{"num_hidden_layers": 8, "intermediate_size": 512, "bias": "none", "tie_word_embeddings": false, "init_std_down": 0.0, "weight_decay": 0.055, "decay_shape": "linear", "dataset": "wikipedia_en"}
Each number is 500 + 25 x the weight over its row's rms, rounded and kept within 0 to 999. Layers, rows and columns count from 0. Numbers have three digits each. The size before them is the row's rms in percent of the matrix's.

# layer 2 attention query, 192x192, rms 0.151, rows 54-63,118-127,181-191, columns 64-127
098:458507469504484470491563473540536518499542506479487462483509481518530512510488500477514487506506470518488498545497520492498467497482481469494485503470500512530451448485506501490473473526497477
100:441482466464475488539480517526526501485508477486554502504512483489527466537458458517506503495478527489518514503543479496497469500528483470524473501512479544516499478494504535498522479517499511
099:450529474505501496500520502524511492475513492531516464480523473555519555514529459502476502510490501475509526500485534501494522496453478511518487512465491462505474486496535472460522506471446529
096:493468496506491511460477508514512528485502510493531532503446495447503472508508520539482504458431523488518513494480487529496479533520430498484465493549492470490531520461496502529516474495460505
110:486497496496524514509549509512480473493530500459528484478502475535529493487532507541528475488508475475493493531473501511484447509540537499477452489521519494508510530479492514469487482501550479
101:472501531526481467525494516465495508493434502489546483496520518531514505519520517489529485508517524506553499419574492470490504501520512425493474514490501480510480426506494501496498467530527491
114:508500504446499497526523507474517519516540532476477515472556516469475480516505526451478480506515457500498473522485526481475500524475476522445532538462503528500517517503486548472470492541496511
096:535511482489494485547435499519523422454480477505533482472477515485485497483530521528484539531504532479492531522494495528460477486544507509502491493480537477483496512473481509518534508501519477
064:522487490513475539485480502493502555528489444514517497539513513501515537495486481486509511521506500450554542480483550495505471499535513525517460464556502484492504489500527490499516460507505492
113:506515463525516484461462506489532474461469507520483488475495518541479516485538474493499490466518495461511494490489475527491500472528455509539520483512528500496513487509493439508509529479465506
100:515493596507508510445547504502495512537496504485517492499510482498533508519444508451518518502455492488546476512477484516529477495527534480503497496494504527521475513485491499554489452495486493
089:515500544545495464506511516508511473473524496531545505507495513550540525483496498503498472512521487532497503530511473518502505495546522512491461532517445508503542510543513497464505506490494506
082:462495504440511521493533513569497526502478475506471507505494500520511524510479489521488461494515455488491464470472472517503515482501483496484448489529516517490497476517544505506471510502493528
093:497485544511536527555488499493504537550523504482502500518479465475497455503500521517480541476546532484488499498542466532510499520506461487524519500493498513506504480449529503487529469496490495
081:513505537532469517478532458512521494494478507512480503490484497551509527477541486492493492478510505501507491499499483552472486478542507527479510511494488478543508513484458537448488440526522477
086:520512465446506505421463472518516505450492507523518477491496466471453486492488493491477472448470477495453481468528467467462497497522511472476539498490479528511489486521463506523501469494456486
094:451491489498521460551561493489540483502518479506500484514525485469508445530521479499480491490457495470467479472505510531501552491489489459478529510449488473530536479508528520496519480475501466
089:486495532482525552478511493509538516477507487515477497524485500486532492498515519553476556507511494521505499493469480506522484530505553526475543486512499485509527485538547433473504475477501517
095:482503489533457474505496539469527558490483418478487503523514492468493545482473465502498523475525486514500519481511517527481476464510497533511481484516483486497481542452581469490507489500510501
092:510521511484465451475515482549514513481477502505515489487504508463438502545502518474543499453503518488492530490484483531447504517446438486510497535458540507446515489503527463498527493497504502
107:531515521539540477482510497538493507535507484500505491530532446510523525518545507490477494461515507506467483498504488501514502492484551472532476493512522566483439468499470514533449488493531542
110:507454514500485499462475500482482490472484491496505474444465464493481478488466502486524459483503498497509512495476486468487487490485500468460467518525521473505538472501494501510456477522444550
109:530522509520527506491531519482503462531508509494509535514504494532492530519478440498502488445537506534492486513502498545499537503519488492505494527492511523513505489485501488500495473480515536
113:520436553489489503460496527499537490483519547472485480495529498539540552501521522518482503458521476482483465488533479494505521478515521490519474514438503475512479496465516502503480508495495482
114:511486502542511510428499482545500480476480497498482515551506487497511500479510490492528511508484522468542472522503515466540487521535476492524547486480510472542534496470480484527487508518495472
118:455500536539534499511514514549514473528553498480468489487518531502513499498503469513506472525525499535542491494461507524518428490499495473488518524498533488511484493492495500491498444523514504
114:460522499532526503559489510488494446517508489506503524496506503526456534510522522523486519471485495502479496490535537536516468509450496504459504493532523481545518489516509474495520512518457491
117:487494485480504493514533525485484489506525495504515487504516443500492490479454497489468510430491495494475496476500506438509469487451527514520507513571496537479528519490500505441538486503502470
111:510480526502525501539499512490526501521552512491498473543525553523504503425489510497487492469479482452509487454468510461485476532522489495484477477541542504574480531471494497552480478467517481
072:514512489504499513494505500466528567497502491439499434532518502513465507484458474455472526524510545509518567505493511525522469479505489493491493477527495469529471503489537533444513508502503510
125:483501487525486493495537548499497512533492485477508490494524517564537517491539477526477527482520506507499552516494505476469520505502480519516507538469507486489530524469518526513463477499501502
# layer 2 attention key, 64x192, rms 0.143, rows 53-63, columns 64-127
107:517517493514482485480487511551529481497505469477488477475559514500498475475520491515503527484541523470514499491477512508490505465480502487445485541498485499497485490513475518501504483505441431
101:466482465460495481503497491522520474507543471512483553481514519505470490520512496550492528496529495478490556486564465530496537511522485553475519505521490521455500529545475508477514497498503509
104:491533448502522501505533482503476491532563495508447484503522527482501487497531497504476543508511498502485480511451566467492475516486499505471524476482502507490447479507488522490453501516487478
110:519513480528469488537478528436506486519514520495498509469523476477480518545494521445534531493493544509478481519489516498478485491476487499516514507447543497478490517507481516547543522535549501
099:505498475508501438480531511510484458469486483499482499491499501523511529515558467550497482528486480511455519518532518495513519452516555464461488518499470495513508488542499507528460522499515528
107:491499523497484486500472480486488496517486487458510475480507502502522496492507497509501552504500474499475505463507491486535518517475508503536440524499495534481488554504547512514544478467501497
104:483509485488491492541475534489499521515501517524509509492518522514572518474484544468505486508541546518502489504474538524510491538497468513555482522485524459499484554436512501527493506536513539
097:562507488535445563437492517524520482463487498510494515485441527495495525465488530476486541520508533515504519547547492490486501531475476524493461481537538502441475483489500490525505545484476533
100:481513475522486445508488470525489474520462531505525486501490454513528504505497446498500484547503490528494532505491450502509457469526476448507525493472519480499485482458467510494500529512474494
095:513517486481513481479547522484537503512487470520475520513512528504441487486509475495492464536484498536511507509514451477524511466485521471478526490528495498483500510508517483522490486492471527
097:504493510461498516529472510495490484514512521477493510524481491541538506475485485483462515531490497508515467505485504479515504476514499521529470508540506520568510531465496549470472539485493475
# layer 2 attention value, 64x192, rms 0.132, rows 0-42, columns 64-127
107:503498532486534481508513470520527516453468509542470516493527501499482501485513513511527532478505477457439467505536459514485493495546497519506535484521507535466507463447506517503503485533503531
097:480495529550495532496533502541489508499487489478509504469476574498508485552508503490492508493489501495503541493493549467512489493461525536518473510496481456478532499516507446484520522468514532
106:477504530485571471496536572521502536497478526464490482516479504515461446468512505545490522497538493539522523522480463503521475526505497505524481531512482488507478465510507507468452519505479501
103:471526540471526478497502466463465489499482499508527528529540478541494465474509536462513492504507542512444525519488506530501525463505562490486486527505485493482476482511505501512469470489504510
101:497553528498480496491537536489516532470529529498517516468495513516485450523498499485563547499508487510537506481451522488511521497480492506517485509507473506515484462514453520503488473544513481
100:500488509502477495517497533497479508524513517500510461479469453502494426468499465512505508492546500487522524507529543459479486529513505496442468530498535550496491506504504468499511490508475555
103:539535516472520490508510515500535492448468511507496521475474490485504526522476485493513486488495511498484494471471459541468548496537527505511496520484497554481480520527512522521535501512541520
085:492500449506492485514469503466504473485484462532515518525490475518485499527520519527496496532490499484485461489459501522481540489474482519510517471509484508500505499508505504487480509460465478
096:507476486487489491483476508516463478528492482492488517475499494505484490488497522499542500519470509487535530516472518510554547504507513516479514549495525498493510532448541486456528463498498464
098:441518479525533502549477497462526457484476510523489469524531476505498525481484512463423495532459515529506493506520509445511505517473477490502508461504508477486488496498540474488499464464483500
104:473487481514486478492505537540555516517514516513488518467517425502510526489441567526510512522471525544509522470511508512492477489513489487494497460527494533488519510473490474494513524547503492
099:474486492494536460482515505493493477501476504510474523523457430542501516505477496498472454507475525491477505493499491505493513492501495464491536509468527519531487533472462488508488516475509431
096:554499504551463526492473531517544521503487484463486509456501472481545549499495471505536503488507520517499495530491485519547491522484465505483476536519496536460521490521493507496490510507512459
100:506483493467503505529489481504500483517532508479502496500514506511490500533501521481497540471497482544474501507454494473489496452469493498479502579469507530485524519480530548514474523487532507
099:515506540501491506457485526521503520517540475467497497519480463454514542477492541495536543487498526531486515423508482520497531478531546476495509501526508507504469488519491425512483474547496535
095:487512494532474470512489484510499550494510484521451527465550547450482468465502543492507516507508510505424533500485502504501508508485532502496477481481470524459461439451488502495520556452466487
108:502530497502457488475516477481508460532496500493500521506551474518475464506480529472443516567491530487515504467523479511472522519476522518477488555521491498509509502507518505513517495517482545
097:547547460468527495519489496512467529474469524517525537524516486515499488474465561453464498500522496466490496516528519488518529482475506475515529515488497459491501486503515532506484530489499472
096:509492532477484524532550498515492505457465503476485475467481493518483535472522486498465477528510500451532525525494529503498506460503491499476493507501480463516531462450526457491518514503467491
101:439483531485460493475491505485525469501523493537486483515499524501521467503503485500497528469535515475505526493491512480445485515536530504484543545496510483504540516496487520530498467512499513
098:525518501484514496530498498514485492466505548468540519461533528476505502486511500556517481514510531508546493537505519519532497536503498525498512482527499501481492475505502512463488549475542468
103:509525494524492484498483507489510508491495445464481576467506481523499476523507491482554472518514506500498511463467490495528499505500494498492530474506525519486507483465500508482497488490460526
096:531475470489501530487456491498500510515457469457486493507489529510525521505478474488556490491494496452476495520483467498515495497505495498529512537493434530464488463463487547503469513536504513
095:502499532487497482487518484523462514509543509535494515492513482511468491491491513507515479521485500484505538469502513515493534507498491491547540515503484456519482496527536494486511547534488474
096:501509518473532514531501517486519493491517482503486511560490477448470506465536517475507468449478480476532534497478476519525518518528466469495471449441500465513473529507447460459505519534529518
108:494518483485529533459505494491531502518514452532526509489557539532512538511528464460523518523499477505518523487478552504523510530513493511546504510455487512489549503494468493510489462536475523
100:468512498518540498494458535450499534496515518526476509486468518458485505466471451496476485496507498543453461461497502485523501498495498521494475498508516525443489474501442509521503469529507488
100:517516531466490463519530477466494520448444513479544471494506481531499486556541494452495509505468517528533498421496522518512494496478492566475445474475497470538477473484466509477524510509487494
090:526497462493435487538502536452508516495497496547506529511485492493529479547502464507479520493505522499530520548497511499492438499551493520492483495480541520490502486542503513526491453463497503
093:477504498483475502497488484471509522510518516459509520514484507511499502502462488508468455478434481523469535496529469521477479518506504506505494503472440464489493549461494516476498469500483493
101:497445484494445516501481448497489506507481484488480511528470492541514474466454524475493477496580533517461474524495467506477510517529482539538485463492531528491549512491494515530499498496502476
095:535472526465527531483482489502498481497493514505495516520474502467474511527519521528465524493477520498502482512528514532481454539514502465535544477507487482519494478491489493509475520457444516
093:496486515530480483472495500477504467445473528513487503474489512530448497498516495477520448427504528475456516493491501505519527513522456516481482496516507525479518556500484512439511506513476502
098:502504476499488473516500546508481506495497493472465522486511474496493529510522518467493514539506513517476513519502525500518494477541432509488560451488492519411528549514495457516501495493551506
101:531486528512507502479479524505476498527496513517532505432511497476514514515501513497480519492536531521526521480518527506481510481516538570527462499472488535507489522530484486528501487484527518
094:532494488502485509542561506501518527479525534515498550524535513505516467544449497514507569463484504470490514512490474478493522496490510501501462434521507511499497507493501497477430503458522488
102:497515530502492559451515509508495495513491473468509495508480482504486515455508531526501494488485517483504541486472502531483486470473506494505519494533505444449523484472441448503477491516502483
101:503516507521530529506511510535434490478482446529534505503508485484474499445493505494496515517460510498495498508473469508493501522522507496494502516524516486547468482549483525454540480502500472
103:534459519499515471517570505509467480506534512538474505506512504542511485490492492529541506499499500515494486505504507514488503504530518492542520462511497466538447467529489470486469514476499504
106:535462462505521477541494538499500492492525504495502485473500470505465510454487498530509525533541443491508479529506514516510530499496457500487518512533514503448555524504492482496507447542482561
098:445515481538491506494506454494475496508501500497501527519496552542481530505457479524483472520464484490459480510449500506476495524491498520464415518485486501447529477495465511530458530470521498
107:511505545499519490470513476515498480520513499470515498522494470494500496484493447532464515557528474481545517493453472484498474514511490467474548510483523474503483545507524510502465503512502487
101:487493489500497506489497523518446483469499497432471528525499519487504493502558480532512491494499543470508532528482466459500553468493536470481499481513533472503459525529534469522489488491483491
# layer 2 attention output (transposed), 192x192, rms 0.151, rows 0-42,64-106,128-170, columns 64-127
095:557502512488509500502501500496512545534487517487478497491477499490507509527516482499465475535442497484531438492542516488486487488481480492476519500454549516529510530527501512575455495496476486
097:513516500459513469486533488506495494465511480509512501527527476464514501466521483477512483501516502481487467453482492476517500505510508519464502492501544557491508490512539503543501516490464511
101:454522539474447507467526513477511510489455467478496498483471489481517518521473489532529474536496494500501500492535458531526534485459524504452508499499566510492534468507512510476527480488492479
093:477514476525512450477489508484503517494497539487493479470436501477462518529481532515438518557527489488508455506481502504457469513508478551465471515481518474542526499501498488455511542493497545
090:491462545493504542463497480486466507537491480532483476501521454527523511502467507486532482488513515504521510480531539540538489507519528463507511477508569488498481488479515498528489470460512498
090:510514479514560502516503510499487490486517481535493502462497514538522503490497465509481515539445536488555496504507481497520494495484486509523527481537474547502493481526525550509483511529518462
093:442524471534527535512456513524467534463494493495517517525471500505481497457530535448504473487493518514456472509538492513514472524534500513473520470489507525438536497437505482468534504508503450
102:529457518507500473501531518492529521476525499495510532459498461527525494524466503513504462532504476529511513516505549504469495477467462516502472543435482527529480483560513471488498522538533549
089:481511502505527491512506528480547556503467534510489459502465474496510473520538484492453508490512499503494497523527543524456498529508484520509496478507453448498551514523492531535512503504494527
093:521518516521511511506495501505514483464416475481503517513467480497479470559544477558522512479482468502497485528534519491479527457506510522509488488460537538532499515471504517488526511545487474
098:503555521505500492526477534472481562484496493491506528483461487493508519486535526513518528508529493496501499483535491455505505463468539518528488549453501516458467488488508510514480532471544543
096:512482494542533504544486480474521517513528456553482481507483500475520513490507467511513480497510492508527499487489514463503473503518493513500495479495477495501483502570573525526489533506458534
080:508506536568506506503487519470490454524557476519511534518485521557487487486508522472516504506512501498528497483524514527487492494461496517535536456480492481513455510534526475525480458516501531
087:489509512519527475526496507515481499455479484556466529472511537502491482474538483451513468483479550492502495505508495529514493535546502471529524480522491462541473510522461495504512491545465456
095:477476534500505524511507447516496452514517491489473509484539534480511465488515489482533486495513534512490527568511510493513503468460455482482482543480570475474492527512523525495508515513497500
097:512484514507496513537486511510462463470476463506490519525465505526494510474511552506561491467520510457509469495521509518479504485512521508540521496447525501500513504479512508515508539466501467
089:521539534519490492481541503530464497496500469482530485468477529515519542500496519525522488472519507544465478528514511491536535494503477514520511502481507557487504463511469465509504518501495492
098:496493516473485523491508504488483526506525485494522490544464495477483516521471485520561500469476512491500518471497467486501532489458502551506445479522490517468496480474490504509529516485487526
103:478521502507482476482489499494511476501497517488513485535512514483502540491519518424520497524443456549524481462499510502474535534499473534493498489475459507483505516485482488507457533478514507
100:494517488509523530539519508553491566508486505514527509451526530497499500518518502497473499513476470522514515491518541478538465460508541493519502485531503468498507485517478458480514473517489486
095:475510485521507570509522524501523508522508502487508490457494476488475502515509513502519558499470473440520457535504492510497489478447523486532478482540479457461501522509527489510508488460500528
099:520524506502469486484512467495530542505484484467534504490534458513508483498467541498535509467495500499475532514491488482486500506538498501481467503495522486487476512537539521449483462489524500
090:458508524522522488513550551471495466503501474478479484516513468502480523533533516497493487503502501541472510494529467479520522506496464485496468505486435465475457542514433504503462489504486461
105:444521532474550476533515527527489510483455521494483478461495504505504505531504504514506516496486450501511508510545486491506524480513519457467483505483531493525504508534486534438504515457480491
100:486475487497498441476547477540503479549516485551483505489518549538495497519521485527509538565540469543499459489479499492490494499515475547491534498520495519488499526515526518473512504542490504
103:499471544489513508470494477503481464505479535518480532492516451484513522482502525514502505484527462514529469474492518487489493489476499503520465480525503486536533514526477471495531505453530508
096:518509497495526506484529470532477545500546518496541473490511470516543513449480534491440519525529493515508514515538510476493491499484524507527526496486516464508490508482515536492539547476543512
105:483502548496473510525512527517486502562591488512511514494522510490521539488466500483488476476531468525493515531505477531472512516507517481493524500511508516500523581514510504501513504499473554
092:444475486472528481529501489539432488507531466454476512515556484509497538500545524450522477475556470519512453490526485501519511546499504525504519508484484507486503494509461477489510498485517487
092:502478481496529498453458515549547487524489474471520525518526485512449477513508514484498526472529497485492543505536484499512500523504472493482494478490494536482515469482495487486514488488507524
101:488539547482476500536524521554471470482519506509448506522505503470543525501496469516483523463514515470506466494465519490466489489497455495447483509443453455525481479528467503508490501496473473
088:493514535492489482514521456513510526457545464526509415482473513522531519472476479463484502508496472484489474527462505498529506495544488545473540490487538491500491527488509524486533490523468528
093:480503536530493438520500464485472509468462454524521498483517488528486431517522526481480517481493462517507541490525471526465520528481534474519498526507492547507487503555534502494495508480496525
088:523456493518480468485521524512496475487502488491500473466502490505544488483504448500524513411488503529469522491484458499467490480470529512481461503505483521515485481483543547504564532470538451
092:519483516503483497500506522485532491496519476499505523487511483499509442510450518493495495471492466470536503525493488498483513499507500489509483492536501511470476502512475526507465443526503438
101:475507463520491539522477488524555535535455489516495535480524500467461515476486535522481508497476536487505482519493562529469511499478483513502520516483506503488507553452516505538505530537503477
095:532497446492494501499475528525464508502468493510533511511532523539513518500453505520510483511520532510503500511535504486551518517509543499537464528571493523502514512486543523482525513492503485
094:507499521491459476486524507503521512503566512481510512488493473525449473481487491520445495494577537456497468535482540514565509543488485539458525510500526506493464510493446494495509521490499505
104:495517523485528494496484431516525497515503487484557515476474480492443519514537465523506498504476469495496530465478461498472465464475457507454523489471487552542495532520547489511490507448528505
097:512514498503527503523479466489512538497452488492518537479466471497502490489500488528576500510453542524507498498502486526461460484531509512494488474483521532521495490525507452518495507478559457
085:493505477480438542529532462466500464493521484542506501501473506491522528487526485527525552523538504523523504453529491496527548508494506510518547509472524449494517498510494489478489491502508521
097:501496525499539479499539477524523462457526498532493499467488474518494511478505504465522512466476514511454515473509506554476473542491461511484475494556463502470515489479493520481505491515478499
091:530523451553471545509484440461499482510505529496460550470501533531499477471489502517491496517499504485526525457493521495467500554534518506475490475509460531490472481502463496502451501480520456
122:498477508539486496488508523483512483510502501497508483490485478531492478493493500491467500512547508529530570501483531489492520509471520553546527502451472430491470502534518483466534520500493526
107:524515482495491470518432534492512548472531505476451495484482475528500484492498517504505524482502485499507479503495473502482473520520463471518477495476507499540478506504476504523475461528514486
107:501526462471500498474516479479487472536525463559481501513492489505505484464505508457530458497463507504497493435464478495432463524511458516468485488543495500469465513515533519535500533504524523
113:534496465498521546510522472529489512514528482519499507470454457500552505518498514521490532470526469470528497511514520525473506504491453464536515487463540560481516536504504522523474523518519518
115:523509484530494505493457494518501555508484502470445494512456484449524535492519477523477486501511487455481479498529473510480493505506481516532526528509451531460505506514464488500495491478485508
110:522492506517496517478508453503507507491463480482517524520520525511468548535519548474494486481514488500433470529479464523517519490491485482532551531472498525491493499509519543474452542451498508
112:481468493544465474488494481503492467533528504531526529448504488503501462512456503476496533481521489469557474493497511504497476494459492497498506503479500444477505502503510499497480496513514543
088:501490528543494525517486492554484521473485510503507522502532492525530504468514480531485525468480512483505483508499515513542482504510497460530467431508510469482521492470440518493504497522494467
099:493514543478483502522486525470503504472541495509503489496499491531517522513445538518475501507496526506475480508530430460506460480527483502527539492477520528499437503491511508530485483464511504
093:522480529487497512500552506554488471541530548499535540523514535525513540484458478515484543493493487480482480536446508543550510541478503535487528523502472513517549455455520535471488488488493501
116:486487463496522502478504505502455463519452499501508496554523524504480487518534493481464471514485491481501511536445542506499491500461475522483508530519469506537518475531514501496502512473491466
110:507487494473481493504517519496481459517482483488517491516529529528554501541522499502494520501513475529510485506514524508494538513525510512487483484512469521475476470497526482468513467516480561
112:485484478485491503491523458491494519482471489560491468499503494518506459474498516490542492538534479510516523475475512478440477488576477453480514485481502458564470526493526523510514506498536510
099:503443477471489528490541518458525500478482543533481496489470509484488496439443488527514499536509485492498506524483511501467500467495462494485487436525495444508452535473511475539540500472498471
105:522495460534501504489546487458529498465530521527530500503498489543470502521505494513491505508459488470532517500474461528481515510523521537508518493492508538494506505458482523510481468480515474
109:489507489478522508486489484504483503510504561504531477471557454515501518501508439482449542490511496527526519494566534475498493498532484498493514513528502498473474550527473469512511521524537492
114:490489497510539495521452484489469497449492507500502496474484476458566530513472488528551513465511505490494501509542465524517496491552514508496485484471482488493530500415465500530492489498525483
113:474486520520511510515482528530538485473494552517533479484490509503498549499513522540448484509506524519490515542465498538469508484486503500507503460466517513527498509511485472498513492515485515
088:523530487533476493490522535462503493495551517509449501529472508523533492504441460501504523466480504478494479522538479523534478488483513444484498490521517523468432505539521538484465493515503508
104:511495437465476495493463509506508508472495518476466469552503503432466517467523501509525535465498477477489497495515479486524540495486502528500479496489513531513499544508550494490500551430500485
102:510518483483500500463472506498515521467508471493465482527530472532538480506467494488474488487542505504441491451531481504514510498558483505517456501506514475491527488481479480515518455571512475
111:505459512482490461510501504489469465524538556485517493471478550476479503500472493520453494495522526516532513572514489516508525516467513528506501509483532466538557543494479498504517515508506491
110:502528482477504491503472473516499501488511498547536472501496490486506492466527480511450489499477521495543528434487515516503499487458556525513456493499519479537511521503508511515503515513484488
101:499520459505462482472513507464492502505520479448477522525498493489481474520505510458486501489497543540532486502450519480547489478470499509491507483532498542438529539523491488536484486511515544
108:490481474525496502527459494511530496502516504471502492465501464533539510515481458515476505488490501502523520509480499488470506490494506509501463506524500458499503485526495503558504495485490522
116:503502534501460483555486475513465508495516560501486470491455497439503460470495478514457480497465536500478531510498507479524523464487480497499499491515492496537497514498490507519488539494488463
110:515494483505488490500532471509508496479458438475528483541553497509488515544528491490529474519492457478531534465551464480479554502504499516501462487516472481530484492553532457444491492508489503
090:467502477480522537495510487530516510486499510494438492493502520503526480459540512522551521520507519496465462533471509489519471552505498502481521484518512528498528487470489501506503459496486448
099:499508542513508505485489488559524499535494521477513496449488531515468512484497500513534495553506507542499521502490537472480509540505487500494533520473477512509548482458499513497518467534494497
111:513531472474517521491495516506456499456497497577514494534497482491490518499582489507503505494488513440473499439502491461482542478473506510514509507520492522508512478558501480440469535525480494
103:509475484527549514462515485495529483500504495511565494548536485478524537497556479529509516498479482478512495500485521508548512516524447485519518496516517514497495515494557503488472513488477513
095:474522457489457513525505505530518474474466492479485515448554503499495457490498507483496468480480464512501533484514523465509507504459535493482450506546524490493480500531484504483505500527510485
094:504509461482519498524483505494465525510544528516508499504477508504513507488505513444469502539507497510523463519490488504478459468498460515496514486470484482518538464461542499513479577497514484
112:461496535514499494501523452499468505506493476511536487523442530524528478505467513530505503512478490478510466487513534512503485514457525502490495556506452519490511451526498511486485524472522477
124:495517517529528506521499487526547492505482481494473507542480501513500493473502531502512497497523483483480482490472503486481509507512488450438522492545512499549534479464492532518521506522520460
121:503495519488535530467469484490448512526502464521469458500492502483511525476570468467523478507524525516542503470475524471477503516546509471461507486511517523499500527543543486471507473497495516
104:496527489498479466540514479505481485486551479516441521480536479500521507522476438487500533527462472552538479474483522470540527491508491526520526485494498484550474520534531458492507497518477509
103:461478504500503479510467491474498523505523542489481493514484491478536487559484487438504508499513500527506456501509481482559481475522490536511422490482458471488508492483525489517499495451505528
106:455497504495435512518480553502517526526493515496506446501527501495525483520445518497467498488505548470490484508485512495517507490476496511500492549509498480442536509485478510513545479514495463
098:496515540485480471496507514475483456509520492477469505497531552535550461510477492464494468479472531506474477507530502474488525531514554480537521489521491489486466509493534532520519519507438535
112:525511549471506507493507495540506520540500533499501495510507440470518490551492544526492502547505516506543495495514485465531508545508487488541512484497512536522525484486569501459508489543499520
110:476543478506508513505488532489453530496486470492468538469516523531487489519490507498514492509491484465490457504499546485485536444485476550530472469491523520454523499511523465505524494505516516
092:498482494472524466489499494488502489510497479507500474490508459491491514499461530515527475511488481525474494476526493524497469488497524492490494510513479465475543519490492501520512515517480512
093:475471504495498507536460518456500532503451516505539483521530524480483485493488499504480489477520505479491503496485530567508481499492477448498487519541488502501533492539508507450538460517525544
105:467519498502535494472535485490478474532479452535454512517547522519471506548439528503539512487526534529520489525535501537511532472475480479506532502505494439505484537477505538470516529495514454
098:537469459512525532551488503456493504492529510494479520515502497499509485469491505525500529484481458539475495502488549490470524475507535471548497515489447499493484526506482462497504509501470527
096:524494508497490538502491511478511512476495500500545537533522504467499513491499467523511524458440497512489502515512500502510522473492521541475480499504453484488474507517465507497541493496507461
095:542529450513494492523499469527523472524505497457494522500517509499533520509520531472466511549493507525500495517479498442477493518503473535482513509510506523488511499544524537446461558529476532
094:473533508502456493463530520526522518530533553456495485506462469482487489497505489526492541519511485485455523522507539476492459521506532492475507479487498500503480509507491488474450506481477504
094:557511531479486501493515476525505486489528522510463476498494458520549490495510479573491523485495500470504491512478507513494488475497548464462462538515516482510482514549447516505496510482504478
094:468558486473516495527482445485517482526476515467513480502527533470502487497426503485528546493494522519475534495531466486518510488534500497501489533497542516524517469464528535524467498469485485
095:536484473472520462480485458521469460483477477488449570487505519505484497457502484532492493537492524518543521478486485525549449496516551489467492486510458516498458472498498453471519500522496509
098:511501479503499484516479497516488493540554471511471481472527516496526510486494532485516481501495515503530506493527513514530544509516457480524502568520471493512485472509453474503480563501529563
101:514463494513486522504497451511532478476465492515515496517489478525466488528486442498508502486502509478512484467477514530480509492547466481499517470489523510489513508485497472474524467497465493
090:487536547477497536495532497514479524465514477476510527508493495544471508559467495526527531494492508444501514505489471525475510465496492484500496542488544498479473504502479501487463578505538462
103:510469521449537496513514519512535486472495492496529482474505499436549524522479532512457503490534527498460498507446478475494499518487514513480497535516522509519505480491493554512483494521471496
107:495509470486501514487451481548452540491510513490542510545503489503523489527499521478428470457474484520506509499509493460480528500532497490475493486451523513500496497491443476525507520468527516
101:523501511486488461526512528490522510532453494497492500483487487468476465473474521513507522493512497496500509463486512492498485492473498540517576482526465540530543509507504497486490508525504517
089:529493518488529490512497491484515536483478500492531500499486458481518531533470486500458475474503483527487472503502458477470529531461528438547486502503499503506532515512522581478492515552484555
101:507457523522459499551478486491532522501516521510512515507500485524452486515500489462475504519471440475491475517500489490505484484524527451515479506526492542480525547519506460503501479476539499
096:525488527503492478493464495494470519516470446468510473451477518536549480501580495486484485501528463479530491503487482491536502513552536468536488579518510482489524488545520516534480502521532500
109:525461510488519509543533470481516516481481482500517535457514501485493483510532499550483512465498516445501491556497497447516495483517548494525474517549506524550535468463545502536529477500486490
096:493506504528512507476479498408473499498483504481486515522495508485515497469532477527506476502512510490487465527496492532470551499486444519506455505512514481525518503514459498555450504505521476
098:480479504470460469553484488543527513470498524462501518519492535488461496475458481523520493490509502518488507471477514474472525495504496515433522526511549514508499522513540498493547552478492513
103:489480525478511496515510522515520472480498505491488475516517511508479524512479439516464547535497478486538481469498514516499513443537492535491500497450498479521467480516499492525469510524466521
093:525499471460503511488474466522515533499528515503496509510534513488509504470443518483490542492487481474473531555479494476464521501513496498482535504529536519496474502517480488466516531540509514
102:539538488494462488488485461475549517510538518486478482482486473517510497471500474512488453459509555497479516466512503519468452527540494536504467506520506491508474455462531526503484497522502495
090:488552533486482554528503524508466488477486523496516481540520493506520520513507531491512474532531493483441508573531503481505474491497500466521523509472524509466472478488514479462457502505517523
101:458516453498478503506484501510531545449502494508513489478484499511461483535468513516536500498501506508496496541469483510486491542497520503496534526468493503455490463459504478498478516529486468
092:495530506498491552542486488494524502480506489512477512493531546516489484477490487499468464490494507501467479511470499495535470497536473516508520514499492504501482503515495542493466533517538562
100:523484465528488523480506503490524513458470479485490540506522471490494519500491522486493526490451538469502444486541516481509511498492497509537503523487472465492481458498496543501495498518495487
100:534548484492490524459505498425475459480456533514480530512501498507507485474500494504507499530524472492494530509479519482512494442491556482475470478524504439496529504500483512472492497509492494
095:531471508518474493517534500512464508475505483516501475540510479436532517496479502503513528497497522533492482512497524544520521457469522530551505524469518546497504507486558511508505520507504482
098:483481517482506494502495513423501537463496514510472480493474481504509471505525511498496485542522465523507548501470518458508513473514538470474493483521496486491457471531496457504568496481505532
099:533480496528522515496491498478539494527488560450510530560516470478483474509544509525538530456470531529495516463527524520492513465488514486532496490502462507517555494506514502480486509471552487
107:494494556477553534510495514484533514526496541492469494465484488452513527549497454545537488521525489545473495469500500441531501446507474500522480495488463474498502507502482491485477450553516487
094:468558508494501535497481455446481459485506522491525506556516499467485533509500503449504478478530521472518503518501507471529530466456530502521496489468489535517491550461486494480450496517476543
084:496478497485501521497503492461461491491526521516436478484484504509490479521475485512515492462424525531446478514500520526496485539503454533479529517469511493491489518531518485522526509447493494
085:491557534497488490530504511476474515465509509479516481489461521520538492490488522461511507491503476456502545517518489462513440495498512473546470499513512486486512464497448525512485460495514544
097:508470528567493520464501477474527511545492507493512477455523491471526479523525472487477529504465525499515515484496520502524495507520466488505483482465488527489493507480481502512510458481469539
104:524519492472488488495475542473458456539470502498485521536490504450541517479499507521537504499438494548530517486494476458493485502491497447513479476507496473480549496510456482512503431496447509
093:553497477528483481478467499473497484494485508482445518526480496518586440475508500478515537461476508493506487495510528499456526492504519517574485465533514462510507491511467522512513497530497506
108:486503535472461532495527521511494468487510486504492445458512494512525488519445501444436554490518484486490519498524505476538495526481491513496497518537481492479496540487485549497510464539480504
091:539427495479512495503509460513501561533511477464537517504496502525482489533497501512486482515515494454482533513503526552470482483475517503535479496495473521520479493470512453506458512491506467
098:517493466484485461511459543471534543508506511487505481548522486505467454540496497493447470483501450495502498513500477497465512520539524441505505530493517517522462492543477491525473482511482477
102:464510539507490516526544518526498498504510485484490472460498452501490536522517512478537481531488486484544457524482456492516478482475483512484492525492515469537496503515515485496463497473486496